config.yaml
n_layer: 14
d_model: 576
n_head: 6
n_kv_head: 6
head_dim: 96
d_mlp: 2304
vocab_size: 16384
activation: "tanh_gelu"
norm: "layernorm"
norm_place: "pre"
norm_eps: 1e-06
positions: "learned"
qk_norm: false
attn_scale: 0.102
bias: "all"
tie_embeddings: true
parallel_block: false
init: "uniform"
init_std_qkv: 0.0212
init_std_o: 0.0
init_std_up: 0.0212
init_std_down: 0.0
optimizer: "muon_variant"
lr: 0.00629
lr_mult_o: 2.0
beta1: 0.93
lr_head: 0.00525
grad_clip: 1.0
warmup_steps: 200
schedule: "wsd"
decay_fraction: 0.758
decay_shape: "linear"
final_lr_fraction: 0.0
batch_tokens: 65536
seq_len: 1024
doc_mask: true
train_tokens: 623300000
steps: 9511
dataset: "wikipedia_en"
Each number is 128 + 32 x the weight over its row's rms, rounded and kept within 0 to 255. Layers, rows and columns count from 0. The size above them is the row's rms in percent of the matrix's.

# layer 6 MLP down (transposed), 2304x576, rms 0.0442, rows 1022-1090, columns 336-383
size [ 97 108 103  93  96 105  96  96 110  97 101 102 101 101 110  95  99 104  98 101  99  99  99  92  99 101 105 100  94 102 101 106 109 100  99 101  81 107  94 113 102 109  98  99 103  93  95 105 102 107 102  96 101  98  92  91  99  92  98 103  96 103  98  99  95  96 106  94 103]
[[122 131 140 172 127 121 132 149  81  77 158 127 124  84 141  64 117 114 108 135 124 151 146 114 171 160 115  91 155  97  60 107 177  87 165 153 134  70 146 143 113 103 139 177  80 112 155 206]
 [141 191 143 136 152 112 114 170 119 109 147 132 133 111 123 110 146 130  86  71  86 110 133 183 102 145 143 118 108 111  99  98 111 161  72 172  29 173 119 181 167 124 136 101 142  99  44 141]
 [111 178 111 131 117  55 176 134 152 185  93 154 154 167 141 139 123 135  52 213 174 117  75 111 128 142 137 133 101 182  70 131 165 164  96 110 113 145 120 157 152 148 129 173 161  68 112 114]
 [105 113  59 128  45 160 110 126 105 130 153 144 102 152 154 196  75 106 136 126 144  92 121 101 119 149 149 194 153 113 125 127  73 159 137 135 163 109 140 124 171  86 128  96 100 148 158  69]
 [ 93  84 129 146  60 110 149 111 117 108 127 177 125 160  94 157 122 118 146 169 145  63 175 146 132 173 103 121 122 149 145 213 133 118  53 112 104 156 120 198 130 116  66 104 145 153  53 139]
 [142 156 119 119 147 107 143 115  93  98 142 115 133 157 138 128 153 196  59 213 167 107 163  93 141 105 136 153  86 182 167 118 182 190  92 153 174 135 147 151 124 119 125 100 141 142 119  73]
 [114 105 121  90 142 142 143 133  89 120 159  96 111 177 134 108 152 123 139 100 108 120 105 104  75 132  79  94  76 196  94 122 144 184 107 117  93 134  81 112 153 129  94 172 144 127  61 146]
 [130 100 168 163 141 158 110 181 181 127  95 183 149 146 160 134 126 131 151 125 154  96 118 103 162 142  64 108 126 133 132 174 140 130 140 130 131 149 104 156 135 157 108  91 156  91 151 125]
 [172 122 102 161 166 135  90 106 113 117 146 118  66 137 121 114 182 139 117  91 130  84 127 144 130 154 127  97  90 150  93 129 140  58 116 186 139  85 168  90  48 127 255 134 147 105 106 120]
 [131 128 155 138  84 135 114  93 109 127 131  81 143 124 163 123 136 101 123 116 156 146 141 127 109 145  89  68 132 120 102 145 207 213 149 140  56 108 158 116 120 160 147 126 132 129 105 143]
 [148 125 113 140 130 147 157 101 146 154 134  95 140 104 125  96 142 106 133 145 110 163 103 101 114 134 126 172 138 164 165 142  88 101 107 157  65 141 143 139 129 124 159  90 189 161 106  85]
 [119  94 108 169 113 158  97 157 112 144 139 147 174 154 148  88 142  77 129  80 185 151 147 112 121 119  99 138 160 197 113  95 112 150 126 109 123 152 121 158 121 122 123 145 149 159  50 146]
 [118 102 187 119 163 177  44 189 157  49  58  99 132 139  92 147 179 178 119 152 147 128 101 107 176 122 105 117 237 136 121 148 120  91 150 151 155 150 123  81 157 158 146  92 168 108 138 186]
 [ 85 119 159 118  90 153  66 156  99 178 143 162 157 161  93 121 179  91  64 142 114 107 120 109 131 140 102 109  87 185 139 100 122 113 168 162  79 169 120 167 157 143  69 147 148 106 179  51]
 [ 76 107  96 139 157 187 145 112 161 131 141 198 109 163 214 179 144 162  77 151 111 162 172 122  70 134 188 134  85 151 146  91 129  56 158 118 110 192  98 127 146  85 121 138 175 121 120 201]
 [105  91 126 165 182 127 106 159 160 140 176 128 170 157  96  95 129 151 126 109  63  90 135 174 116 159 189 134 110 147 193 131 112 179 119 146 105 130 138 114 137 147 145 111 138  80 149 130]
 [153 159 122 155 148 133 159 150 185  72 151 146 151 118 142 191  98 138 102 144 126  93 159 144 116 168 152 109 114  76 111  46 123 206 131  83  91 128 141 167 115 107  72 144  76 123 190 142]
 [110 135 112  74 154 136 138 176  93 155 126  81 166  60 145 159  98 144 202 121 161  98  94 190 112 130 152 173 147 148  90 133 138 149 106 167 131 103 110 178 104 169 157  62 130 149 135  99]
 [105 131 126 157 179  92 145 101  94 168  89 147 172 170 120  72 119 136  62 100 216 135  85  95 191 154 215 158 104 160  64 218 127  96  90 108 114 108  94 112  73 103 179 170 143 101  99  82]
 [ 72 121 131 146 129  78  95 169  88 109 132 155 109 112  36 136 142  79 134 131 144 133 140 103 140 140  98 123 114 127 163 158 130 105  74 160  97 118 107 145 158 104  97  84 134 150  61 112]
 [163 120 119 117 153 133 134  93 141  97 151 148 138 128 127 104 191 127 153 116 148 103 109 116 148 118 142  70 100 104 127 148  90 149 132  91 159 131  94 104  98 115 147  98 111  76 198 166]
 [104  69 121 112 187 110 177 128 143 114 109 124  78  61 188 112 133 181 131 144 129 130 124  97 165 180 157 108 108 134 143  89 169  79 217 160 128  70 177 121 141 107 116 120 105 117 118 112]
 [165 150  71  95 131 154 146 150 110  84  72 108 181 121 149 153 154 117  97 161 138 142  94 136 183 140  82 158 102 155  60 165 155 139 110 148 121 130 133 144  86 138  88  88 173 167 148 163]
 [142 141 169 124 100   0 104 152 200 143 138  67 119 103 144  88 129 148 133 127 163 132 117 144 125 125 181 139 120 143 116 116 110  92 168 143 128  94 171 100 181 124 127 141 154 143 134 155]
 [135 109  92 127 113 147 162  83 180 154 183 145 173 121  97 195 173 105 143 136 126  85 116 119 134  56  55 190 137 133 119 102  78 114 148 169 135 107 123  91 121 119 104 187 155 162 122 112]
 [105 170 157 204 102  80 168 128  82 122 138 156  94 130 123  68 133 124 166 120  89 169 123 164 193  93  71 174 143 122 123 145 115 116 151  90 123 115 110  65 112 113 159 128 119 159 155 146]
 [121 100 123 132 129 119  97 125 152 132  89 115 127  92 108 159 142 169 154 112  72 119 122 112 117 100 136 133 186  59 169 178 150 219 174 180 129 152  25 130  92 119 117 119 148 177 163 125]
 [139  91 128 131 144 166 179 193 167 129 102 194 158 103 143  70  80 168 155  87 101 109 129 170 142 110  96 118 160 105 103 101 147 121  83  71 126 159  97 146 168 116  95 155 143  74 114  73]
 [117 162  96 140 183 133 155 107 123 104 201 100 124 107 137 124  92 101 129 111 126 121 106  85  91 127  64  99 165 113 109 145 112 131 111 129 154 113 150 106 174  95  94 142 175 174  87 148]
 [ 89 151 118 154  97 137 134 176 137 105 110 125 111  97 112 160 101  96 146 170 173 137 126  93 146 152 158  65 157 106 188 130 105  90 111  86 126 107 132 188 155 118 141 138 142 100 124 138]
 [103  80 103 110  93  83  91 102 170  96 129  93  79 139 135 186 116 162 109 149  61 136 153  75 162 138 127  80 136 128 131  73 179 143 144  98 128  66 131 151 155 110 110  74  96 166 119 138]
 [ 85 123  87 118 138 123 104 145 115 123 158 135 139 171  87 147 141 133 132 126 151  95  95 120 183 174 115  94 146 143 161 141  94  74 137 177 124  77  65 143  56 108 227 115 151 121 181 121]
 [128  71 112 136 109 136 125 193 132  73  92 143 159  96 130  33 104  95 112 142 170  98 113 128 114 163 139 105 148  63 103 127 134 154 142 127  72 101 162 144 118 108  96 159 164 122 156 165]
 [145 178 136 108 155 159 148 128 129  97 177 113 119 194 155 151 141  88 158  78 147 156 138 161 151 153 141  55 123 151 118 151 112 109 115 137 132 141 120 171 139 125 194  57  75 178 207 124]
 [134 130 112 109 116 144 167 104 146 113 167 123 227 101 155 199 136 188 153  86 115  98 124 150 166 152 148  87 107 151  67 190 123 170  98 141 112 193  93 137 186 157  88  95 122  88 128 188]
 [110 124  82  64 127 173 154 133 177 173 122 121 103 147 115  97 214  98 125  87 164 117 150 169 122  86  87 116 147 128 119 112 184 216  50 152 178 127 172 155  77  77  97 172 120 132 177 216]
 [123 106 112 162 148  58  81 127 164  63  67 114  95 142 148 148 164 115 147 126 150 100 124 129  96 112 125 133 104 133 131 106 151 104 139 102  99 174  82 147  95 103  98 119 158 114 112 126]
 [129 165  74 129 103 119 141 147 163 168 155 137 135  66 114  87 126 136 161 124  89 119  99  90  54 139 146 139 126 155 142  71 135 142 125 120  81 138 145 117 179  94 140 156 143 138 151 178]
 [101 146  71 186 100 111 153 179 112 161  99 190 160 117 164 177  79  35 142 149  49  75  81 115 124  89 103 102 141 120 116 123 140 163  47 148 156  71 185 158 115  91 150 122 155 130 117 128]
 [147 116  83 181  99  99  93 128 125 106 132 145 162 140  76 146 121 120 130 152 153 104 118 119 140  90 118 117 108  32 128 161 116 180 147 146 109 120 113 123 131  50 145 124 103  86 144 116]
 [100 155  96  71 108 128 147 130 122 160 102 181 204 143 101  91 142 122  85 114 134 145 109 101 146 192 160  92  84 147 107 146 144 128 121  97 139 155 109  93 160 117 134  95 191 111 119 178]
 [142 184 135 116 165 139 125 118 123 152 143 137 110 113 143 161 117 103 189  90  97  64 114 142  95 136 131 107  37 197 108 169 135 147 158 128 113 165 123 143 139 122 135  86 118 197 165 209]
 [175 129 103 109 155 164 131 139 137 117 112  94 105 108 160 185 132 155 128 169 103  96  97 135 137  48 154 163 150 153 141  88  59 101  64  84 109 164 104 147 143 108 112  78 156 144  74 116]
 [152 126 115  98 126 172 151 165 158 155 184 132 135 166 139 131 141  87 147 140 132 140  93  43 194 135 179  93  93 148  86 137 119 134 106 138 177 131 153 150  94 174 202 155 166 132  85 129]
 [ 69 202  56 141  95 125 140  85 183 117  46  50 105 128  87 145 175 137 147 127 191 121 192 148 172 154 183 149  80 137 128 113 121 154 138 155  87 143  85 161 102 142 145 132 116  98 128 135]
 [140 164 101 198 125  97 163  95  82  61 106 120 148 106 143 150 108 159 145 154 157 120 144  96  99 181  98  73 155 144 155 107 178 112 135  71 111 143 139  68  72 212 114 128 144 117 114  54]
 [111 110 129 109 136 159 160 175 144  86 104 122 184 109  91 187 194  75 111 186  98 102 102 178 116  70 127 131  81  86  88  83 137 137 123 152  84 160 140 112  93 127 148 132 118 142 158 113]
 [174  92 142 109 200 134 159 150 138 133 100 141 170 160  73 134 174 180 114 101   3 134 166 126 158 188 124 117 130 129  84 132 135 111 147 114 101 108 161 124 122 162  29 141 150 150 150 143]
 [ 22  96 151 157 195 155 129 156  74  89 122 116 135 111 111 131 172 124  75  46 124 132 157 182  77  88 107  96 137 150 147 107 123 127 183 129 198  97 103  72 151 128 161 111 110 100 149 123]
 [108  79 117 148 161 107 143 178 136 131  91 112 144 119 103 126  84 126 140 117  99 111  64 143 145 162  94 148 165 152 142  90  89  72 125 100 159 156 153 124  78 170 112  64 106  95 122 161]
 [102 143 160  91 174 151  97 154 128 150 167 113  88 118 105 134  96  98 172  79 108 174 118  80  45 146 124 161 151 138 148 148 116 121 105 166 146 187 143 106 149 145 152 118 146 148 113 106]
 [104 118  61  84 120 151 128 184 123  86 101 150 169 173 154 117 113 101 131 157 143 151 158 119 122 126  56  89 183 124 132 109 146 165  86 192 139 159  98  97  89  78  61 194 118  35 115 123]
 [ 58 177  74 118 130 140 128  78 111 117 179 142 144  66 152 145 135  98 147 105 152 150 115 115 160 138 167 127 118 127 130 192  76 115 106 186 120 123 121 122 111 121 134 139  87 107 125  81]
 [147 186  62 138  90 169  86 154  97 164  78 110  79 191 128 114 129 137 117 123 120 108 144 180 130 175 127 146 108  77 133 111 131 100 146 108 163 239 108 108 111 113 101 150 177  79 197 131]
 [ 67 113  73 111 103 141  85 113 146 147 133  98 129 103 170  99  95 143 175  95 166 134 130  96 113 126 172 134 160  73 135 107 112 143 120  90 163  75 132  92  95 154 140 124  98 146 158 130]
 [126 126 158 135 157 152  87 130  74 130  41  60 139 127  94 133 147 144  96 129 149 135 143 180 133  78 134  91  79 146 128 124 123 104  92 155 125 133  47 145  68 125  99 105 136 143 147 122]
 [106  92 149 190 155 118 139 124 116 113 145 166 144 107 116 138  73 175 205 152  80  74 171 155 235 110  91 120 124 112 169 110 107 100  94 122 153 110 136 131 121  81 153 108 156 144 144 110]
 [ 82 119  91  91 127  47 135 111 130  93  95 177 141 142 144 111 171 204 199 117 145 139 115 147 149 177 127  92 104  92 110  97 188 127 148  45  86 116 137 126 168 148  96  97 142 121  60  98]
 [ 96 158 126 104 100 122 122 122 121 144  64 147 126 167 121 114 140  73 144 133 123 146 112 147 139 102 147 125 181  60 124 110  80 143 117  71 160 103 118 175 149 104 128 177 164 113 191 103]
 [141  70 161 149  77 142 115 162 182 149  93 162 160  97 119 158  81 135 119 183 133 185 165 173 148 181 152 146 138  97 159 156 125 155 101 126 166 114  70 194 127  97  69 115 161  87 144 158]
 [163 150 149 107 143 165 155  76 124 143 129 185 172  99  77  88 102 134 171 123 144 179 141  90 116 151 124 125 133  87  62 101  91  97 113 107 173  88 243 141 169 154  68  72 155 112 178 105]
 [138 143 163 141  67 127 117  88 104 133 170 188  84 139 175 100 152 101 181 141 137 161 185 115  93 119  40 139 125 132 120 108 102 151  99 218 122 142 131 144  92 199 133 104  59  97 105  97]
 [111  81  96 127 110 145  79 181 158 111 137  92 133  85 157 142 202  95 123 110  92 179 164 145 159 124  59 123 115 102  88 180 121 163 109 115 171  95 135  96  52 114 123 111 170  96 152 110]
 [150 157  83 122 121 119 168 189 150 123 194 127  89 117 138 151 136 186  87 128 183  86 147  89 166 105 151 156  91 103 111 190 114 145 168 138 161 135 147 101  79 133 121 122 121 137 142 115]
 [ 89 107 128 231 159 103  91 173  91 139 132 154 149 100  88 161  87 103  98  61 106 108 136 123 175 137 153 176 148  91 130 101 133 123 119 102 119 170 119 112 114 137 176  67 156 139 162  86]
 [163 142 136 101  87 173 186 152 138 150 104 136 147 178  72  92 130 107 149 113 185  38 173  92 142 107 155 121 122 159 168  99 196 100 121 105 141 187 115 126 139 136  58 170 118 105 181 127]
 [172  55  89 176 103 122 114 154 105 173 100  69 131 104 147 102 119 143 132 107  86 207 125 103 145 125 151  98 190 133 110 186 110 142 134 107 133  75 156 106 193 151 184 115  99 126 115 117]
 [ 94 149 136 122 162 122 136 158 102 116 108 153 117 139  75 139 187  78 112 186 166 145 144 141 124 143 121 144 171 125 102 189 130 164 160 121 150  73 146 124 121 101 112 152 100 162 116 146]
 [171 125 175 143 102 146  65 133  83 127 130  93  81 127 131 142 104  95 138 140 134 128 153 124 117 129 135 123 142 115 128 221 172 139  88 195  87 127 108 155 146 130 129  68  63 117  61 159]]
# layer 6 MLP up, 2304x576, rms 0.0888, rows 1023-1091, columns 336-383
size [108 103  97  98 105  93  99 104  98  99 100 100 104 109  96  98 101  97 102  98  99 100 100 100 100 106 100  92 103 103 102 106 102  99 100  91 110  99 110 105 107 102 106 102  96  96  99 104 102 101  99 101  99 100  97 103  96 100 105  88 106  98  98 102  99 106  95 103 103]
[[133 153 143 129 139 110 159 116 105 144 150 148 142 101  79  60 107 175 164  85 112 145  52 126 120 103  87 102 255 114  82  83 180 155 101 170 150 110 140  89 140 136 125 148 119  84 101 192]
 [135 101 125 198  89 160 116 179 132  55 167 114 159  62  73 107 116  88  77 137 145 116 141 168 134 145 118 116  99 108  72 119 146 144 133  90 135 134 102 150 166 125 158  89  91 136 123 130]
 [103 171 125 123  81 183 109  84 139 159  98 155 134  79 116 106 185 137  82 122 137 170 131 160 167 124 117 158 110 185 126 160 161 152 168 158  46 121 112 127 174 122 105 109 132  51 131 170]
 [176 117 206 176 140  75 105 121 113 159 139  95 131 127 132 152 123  97 111 128 140 116 160  98 100 114 130 168 182 148  73  87 124 188  95 118 132 140 109 187 115 165 106 141  82 114 139 188]
 [132 119 130 171  62  77  66 119 109 111 114  90 101 189 189 127 136 169 104 160  60 111 139  99 123 171 125 129 118 146 139 159 129 137 134  79 140 179 123  84 131 132  89 168 167 112 112 162]
 [116 147 159 114 151 104 103 117 104 135 169 117 116 131 203  99 156 155 144 112 127 118 118  60 139 106  99 162 131 112 137 101 191 103 101 142 147 112 141 139  81 137 139 164 150 105 161 127]
 [130  83 107 140 142 151 130 104  93 103 145 137 119  72 112 148 155 132 128 154 151 162 123 159  65 102 104 130 135  89 120 123 120  31 157 116  68 148 195 123  92 194 101 136 110 170  98 157]
 [125  43 180 100 112 167 117 170 160 135 120 127 175 146 163  95 116 137 106 119 101 133 121 141 201 148 111 137 104 149 135 122 140 170 107  56 167 159 148 129  61 109 159 162 148  57 126 142]
 [138  94 124 138 159 145 157 192  82 107  62  81 167 126 142 117 154 133  83 182 160 147  79 152  94 116 122 138 137 130 120 149 108 117 129 125 133 127 119 133 149 111 154 187 167 126 129 145]
 [ 84 118 136 160  88 104 195 109 136 101 111 166 101 142  91 104 131 121 177 130 102 123  90 226 120  98 125 119 138 142 115 115  60  91 153 150 138 135 121 106 154 104  98 113 222 107 110 204]
 [118  86 111 138 109 120 187 116 115 142  69 113 121  92  84 136 117 175 139  94  98 144 127 218 113 109 166 160 140 105 118 122 143 109 123 147 103 130  91 117 108 138 158 140 197 102 107 150]
 [149 105 139 113 207 136 107 133 142 154 132 161 157 109 130 111 132 130  96  98 133 127 175 121 179 133 118 158 122 142 152 145 108  77 117  89 136 109 160  86 125 200 144 125  91 134 127 172]
 [ 70 124 132 107 100 151 129  63 133 177 120 109 197  93 150 131 171 180  81 148 193 157 106 117 116 122  96 116 160 193 104 101 157 131 118 126 115 179  65  97 152 148 138 156 128 109 120  64]
 [146 133 150  94 130 124  90 160 161 159 105  77 103 110 149 111 128  85  98 158 104  73 112  86 141 186 146 122 122 109 148 170 110 169 161 114 181 151 101 132 108 158 134 176 131 113 116  74]
 [158 137 174 125 166 102 162  84 153 151  72 163 143 121 112 135 154  96 133 142 150 175 131 141  93 104  98  99 101 140 142 151 132 102 143 136 151 140 108 147 162 137 197 139 171 122 132  96]
 [127 105 113 191 147 146 153  72 114 159 144 111 125 133 142 131  93 152 146 123 116 141 128  75 133 195 111 140 178 147 151  87 136 115 104 137 130 152 113 155 142  69 102 152 135 157  81 157]
 [183 134  93  77 122 107 121 110 167 169 127 150 141 154 121 154 137 155 104 155  94 135  69 123 143  78 126 135  75 148 153 100 132  73 103 129 123 144 195 140 132  91 105 140 113 138  95  85]
 [ 97 134 159 106  89 128 165  59 171 154 113 197 149 144 142 130 118 155 168  78 156 134 179 148 145 170 118 100 110 164 105 100  93  84  87 108 100 125 153 148  36 143  91 104 110 119  91 162]
 [112 183 138 118 181 133 196 105 110 191 126 140 135  81 120  86 138 194 114 110 110  95 105 143 106 100  84 155  83 107 163 127  65 168 151  81 140 144 133 176 144 145 111 183 131 112 129 171]
 [175 122 152  80 126 124  69 139  86 125 120  76 148 106 106 156 132 176 121 155 107 134 110 180 104 140 137 104 175  78 139 186 129 158 182 169  94 166 160 188 149 105 154  66 128 138 106 127]
 [148 130 131 158 140 111  74 209 170 152 133 137 113 145  45  78 150 114 120 129 176 146 114 110  82 143 168 119 152 147 221  78 103 176 126 101 116 140 154 187 138 170 138  81 130 158 116 147]
 [125 104 145 122 146 135 107 115 149 134 192 128 151 176 202 116 122 145 131 101  79  82 120 198 136 124 164 149 148 104 151 148  88 134 107 121 134 124 137 139 114 107 151 116  83 133 136 127]
 [118 137 157 136 108 136 133 158  90  93 195 175 121  78 147 128 161 117  85  75 160 171  76 154 167 117 122 114 138 145 134 147 184 155 135 150 110 128  95  93 108  74 172 167 113 125  95 140]
 [105 177  52  86  81 134 102 214 130 110 115 115 132 167 131 176 110  73 126  90  71 115  95 141 189 160 126 197 107 199 130  99 143  89 194 127 125 109 119 162 159 144 135 112  63 150  79 105]
 [ 79 141 100  60 181 101 155 161 174 129  96 180 164 124 137 162 141 144 121 164 156 180 182 146 138 160  65 150  70 148 136 138 123 150 155 113 123 151 137 151 100 126 148  71 102 127  93  95]
 [118  88 150 181 119 117 176 151 141 127 118 177 143 167 132 145 113  82  64 139 112 155 157  81 127  96  89  96  90  89 153 141 143  75  92 134 155 197 146 114 133 141 137 157 192 130 149  80]
 [172 104 175 116 112 204 118 115 136 146 128 146  72 150 157  91 122 119 150 128 110 210 184 126 196 136 143 118 162  95  86 109 153 101 157  92 141 175 148  95 147 137  64 160 109 130 115 138]
 [176  98  98 121 153  91 104 132 136 144 164 156 139  86 112 113  92  56  95 109 136 121  92 140  88 166 188 107 135 107 115 102 100  91 106 140 106 153 133 153  63 150 134 126 135 104 112 104]
 [138 123 115 134 153 107 148  89 199 142 121 120 123 102 146  37  96 143 142 120 137 134  92 125 133 152 124  66  83  74 121 159 141 157 143 107 113 141 147  94 142 159 155 139  92  96 130 135]
 [132 120 119 119 155 139 126 124 102 125 119 168  99 139 104  80 117  82  80 190 176  79  79 180 157 145  79 169 117 125 103 161  98 140 120  67 159  89 100 137 145 150 133 158 129  96  91  80]
 [132 137 183 131 112 112 129  98 166 107 123 202  74 110 105 114 168  67 183 178 145 119  88  94 114 140 120 159 114 104  93 109 128 108 157 139 105  99 163 153 165  93  83  52 181 127 135  83]
 [166 121 139 191 113  83  81 155 164 199 119 103 161 160 131  96 172 103 113 171 167 156 145 186 108 101  95 122 136 172 214 158 111 107 245  74 121 134 117 129 180 108 119 107 157 151 106  85]
 [150 122 147 159  92 140 101 122 116  80 158  98 195 133 150  93 183 192 121 108 174 105  57 151 166 131 125 111 134 131 134  94 115 140 145 154 125 155  81 119 142 115 137 193 155 138 133 102]
 [ 90 182 165  76  93 111  66 148 103 122  29 122 151 122 121  74 178 133 113 142 172 111 137 128  56 146 114 105 189 150 138 156 124 103 120  93 128 124  93 220 107 157  85 135 128 122 129  70]
 [ 74 141 166 103  93 162 139 186 140 112 182  98 103 124 107 108 118 113 131 163 111  88 159 137 142 159 145 149 207 219 142  52 104 136 162 130 160 108  76 160 155 145  86 124 155 145 131 111]
 [133 150  86 151 149 159 151  59 191 152 113 130 136 117  94 112 128 146 147 146  75  60 140 161 179 115 145 184 158 130 124  81  90 131 147 137 144 153 185  96 139 191 104 127  92 160 143 109]
 [143 125 137 137  90  92 132 113 113 132  95 180  84 117 104 150  48 174 103 151 121 193 142 157 127 128 152 123 178 141 146 133 108 137  97 125 132  91 137 159 106  89 113 146 121 171 145 102]
 [113  92 155 126 169  91 134 165 213 142 115 127 113 111 149 139 160 128 103 132 188 156 107 113 112 123 124 115 134 113 212 118 161 144 146  77 152 173 151 154 130 140 190 160 124 167 121 122]
 [130  85 167 108 103 139 144 163 158 140 109 108  98 106  88 108  42 114 141 120 129 156 123 139  67 106 159 167  74  98 121 142 128 154 113 108 145  99 146 192  92 124 204 135 126 147 104 153]
 [179  89 123 109 158 128  78  94 117 133 105 205 118 118 152  90 130 152 155  78 142 150  93  91  88 115  75 111 102  95 112 127 100 119 136  97 145 127 117 127 130  99 147 120 151 200  91 166]
 [113 119 148 162 112 164 160 162  92 110 140 125 119 122  76  82 121 114 151 128 135 176  76 135 116 109 155 133  77  85 159 131 173 115  81 134 148 151 131 155 119 124 156  75 156 152  61  81]
 [142 127 112 147 155  94  86 126 153 117  97 132 190 114  75 173 116 192  99 145 123 143 119 100 179 117  97 151 112 172  88 114 191 135 116  91 135 182 114 110  99 143 151 172 124 126 112 145]
 [109 123 111 164  84 100 128 116  96 161  93  77 115 120  95 144  95 162 103 222  90  92  97  98 145 143 186 183 137 138 115 148 107 110 107  78 123  76 171 123 190 115 152  81  94 143 101  42]
 [124 215  86  97 160 130 161 100 126 124 115 136 106 153 132 138 164 104 106 183 104 150 149 113 123 102 142  73  95 122  83 133 142 106 184 143 128  89 128 144 112 189 128  65 110  84 140 138]
 [147 123 143  96 148 144 114 112 163 126  77 156 108 117 131  87 123 115 108 116  93 149 103  99 115 156 123 172  84  78 100 181 126 137  79  49 195 115  94 166 138 119 127 189 168 168 161  71]
 [157 108 149 121 129 130 141 108  64 168 104  85  98 110 125 197  98 157 142 121 181 142 109 154 154 113  45 202 149 143 112  95 117 107 128  75  75 135 184 156 104 157 163 152  87 119 140 106]
 [148 145 140  96 160 173 190 176  90 143 194 119 113 102 117 158 114 232 124 157 158 175 161 156 151 114 180 102  59 120 144 163 193  97  74 172 131 107 120 146 111 117 116 177 140 138 159 119]
 [149 141 142 143 114 145 189 150 142 133  77 142  99 103 112  91  88 177  85  75 152 191 119  80 172 125  97 158 171 149 102  96 146 154 115 108  84 113 119 103 156 109 112 136 146 126  99  59]
 [ 96 178 146 123 210 118 136 115 122 101 112 159 147 194 132  87 158  93 140 122 105 101  85 124 112 184 141 104  85 133 109 148 105 167 194 117  60 174 157 112 173 130 141  97 130 187 118  96]
 [103 125  96 134  77 129  82 126 110 146 133 105 146 122 100 128 129  57 103 128 154 123 156  78 111 117 135 165  97 131 137 112 149 104 165 144  83 174 124 137 170 147 133 103 158 147  95 107]
 [ 83 140 114 180 147  86 113  64 118 132 141 154 142 123 172 124  92  57 114 131  49  67 193  94  76 100 119 139 163 100 181  96 138  83 180  60 133 134  93 114 120 127 176 113 119 143  86 124]
 [129 134 121  91  18 152  78  71 129 153 186  61  78  93  94 129 128 176 153 171 132 131 128 160 174 111 142  99 183 103 130 129 127 178 146 100 134 156 140 195 124 107 134 126 152 105 147 124]
 [125 104 129 159 122 119 127 185 189 105 136 116 187 110 158  78  36 129  55 139 160 134 119  68 131 136 155 159  88 146 187 136 127  58  82 114 138 194 170 134 127  82 105 103 121 114 107 133]
 [172 156 129 194 118 113  37 132 161 109  97 127 151 110 129 131 161 125 147 162  99 199 165 197 212  90  81 119 121 159  96 135 147 102 145 122 153 134 167 132 149 131  76 132  93  69  97  97]
 [ 92  61 140  94  92 109 133  56 130 156 161 107 107 136 144 115 135 158 132 112 158  84 105 161 135 126 101 166 145 143 149  67  88 150 159 119 115 122  96 155 119 150 112  87 124 142 133 139]
 [ 97 132 130 129 122  84 102 144  84 118 156 117 126 119  88  87 179 140  94 173 189  94 144 104  91 138 101  85  85 122 141 139 172 111 140 106  69  98 161 191 119 151 139 189  76 117 102 172]
 [171 104 115 137 140 111  92 167 136 144 151 106 138  87 121 163 134  90 144 134 199 120 151 123 115 169 161  95 145 157 132 107 153 121 189 107  92 169 107  89  28 103 150 139 132 141 110 139]
 [148 189 137  85 157 135 118 165 160 159 115 116 102 138 103  71 128 136 117 124 159 173 124 140 153  87  99 134 154 156 108  69 152 149 149  86 121 157 144  88 111  98 136 102 149 128 133  68]
 [145 141  78 120 103 176 167 109 174 104 131 169 165 153  80 147 131  87 145 153 164  70 193 180 157 115  81 141 167 132 152 144  93 164 143 116 121 146  65 135 143 115 159 123 142 112 141 154]
 [ 68 115 135  85  91 195  87 111 136 144 126 155 151 113  91 164 196 139 143 202 133 110 162 111 127 138 126 162 164 164 127 145 123 102 120 144  96 160  71 129  97 139  82 137 142 154 111 141]
 [155 154 143  88 148  74 140 160 184 102 128 103 147 139 201 115 109  94 158 154 119 109 160 126 112 103 139 125 123 147  98 161 128 121 124  80 100 224  67 116 109 119  71  99 120 124  71 108]
 [154 110  90 116 114 110 119 138 116 124 118 139 148 109 162 111 203 118 122 172 175 167 122 176 112 138 128 141 137  88 107 171 130 119 149 103 160 154 148 107 102  85 135  81 126  64  91  86]
 [116 128 100 164 137 121 126 115 133 155  93 135 172 147 152  92 131 136 162 149 102 157 143 134 153 110  98 172 139 181  68 109 163 211 125 142  74 113 108 135 121 157  83 184  82 121 113  87]
 [140  74 172 168 162  91 161  73 110 128 121 157 186 105 121 145  83 178  91 112  77 143 157 127 119  93 167  92  48  81 131 161 161 154  85 152 130 126 150 129 139 131 141 139 107  75 165 165]
 [164  66 127  88  88 121  77 120 184  67 116 162 163 111 124 111 171 121 105 118 105 179 112 169 187 124  65 158 126 137 129  87 121  93 111 116 114 145 120 138 111 187 155 139 147 157 139 197]
 [100 102 164 165 129 122 117 154 123 175 136 123 103 118 183 107 101 122 116 126 150 163 123  88 140 105 173 117  89 120 117 117 120 122 131 153  75 144 159  44 131 120  83 179 130  99 132 100]
 [179 123 109 106 101 136 116 115 115 134 158 144 188  98 146 146  83 187  77 119 127  88 151 114 156  81 138 160 132 127 119 150 205  79 122  58  80 188 124 194  77 104 135 127 150 150 153 124]
 [141  70 161 126 124  87  84 119  71 122  81 180  89 141 132 114 141 140  94 134 160 135 159 114  88 128  99 159 131  92 158 156 164 166  47 201 138 164 139 153 130  88 148 115  88 172  81 201]
 [116 113 137 202  94 110 133  84 129  74 143 158 113 170 168 112 136 118 166  98  88 144 105  83 133 105  68 109 142 138  92 122 145 138 111 101  28 128 129 138 133 118 105 132 134 139  96 110]]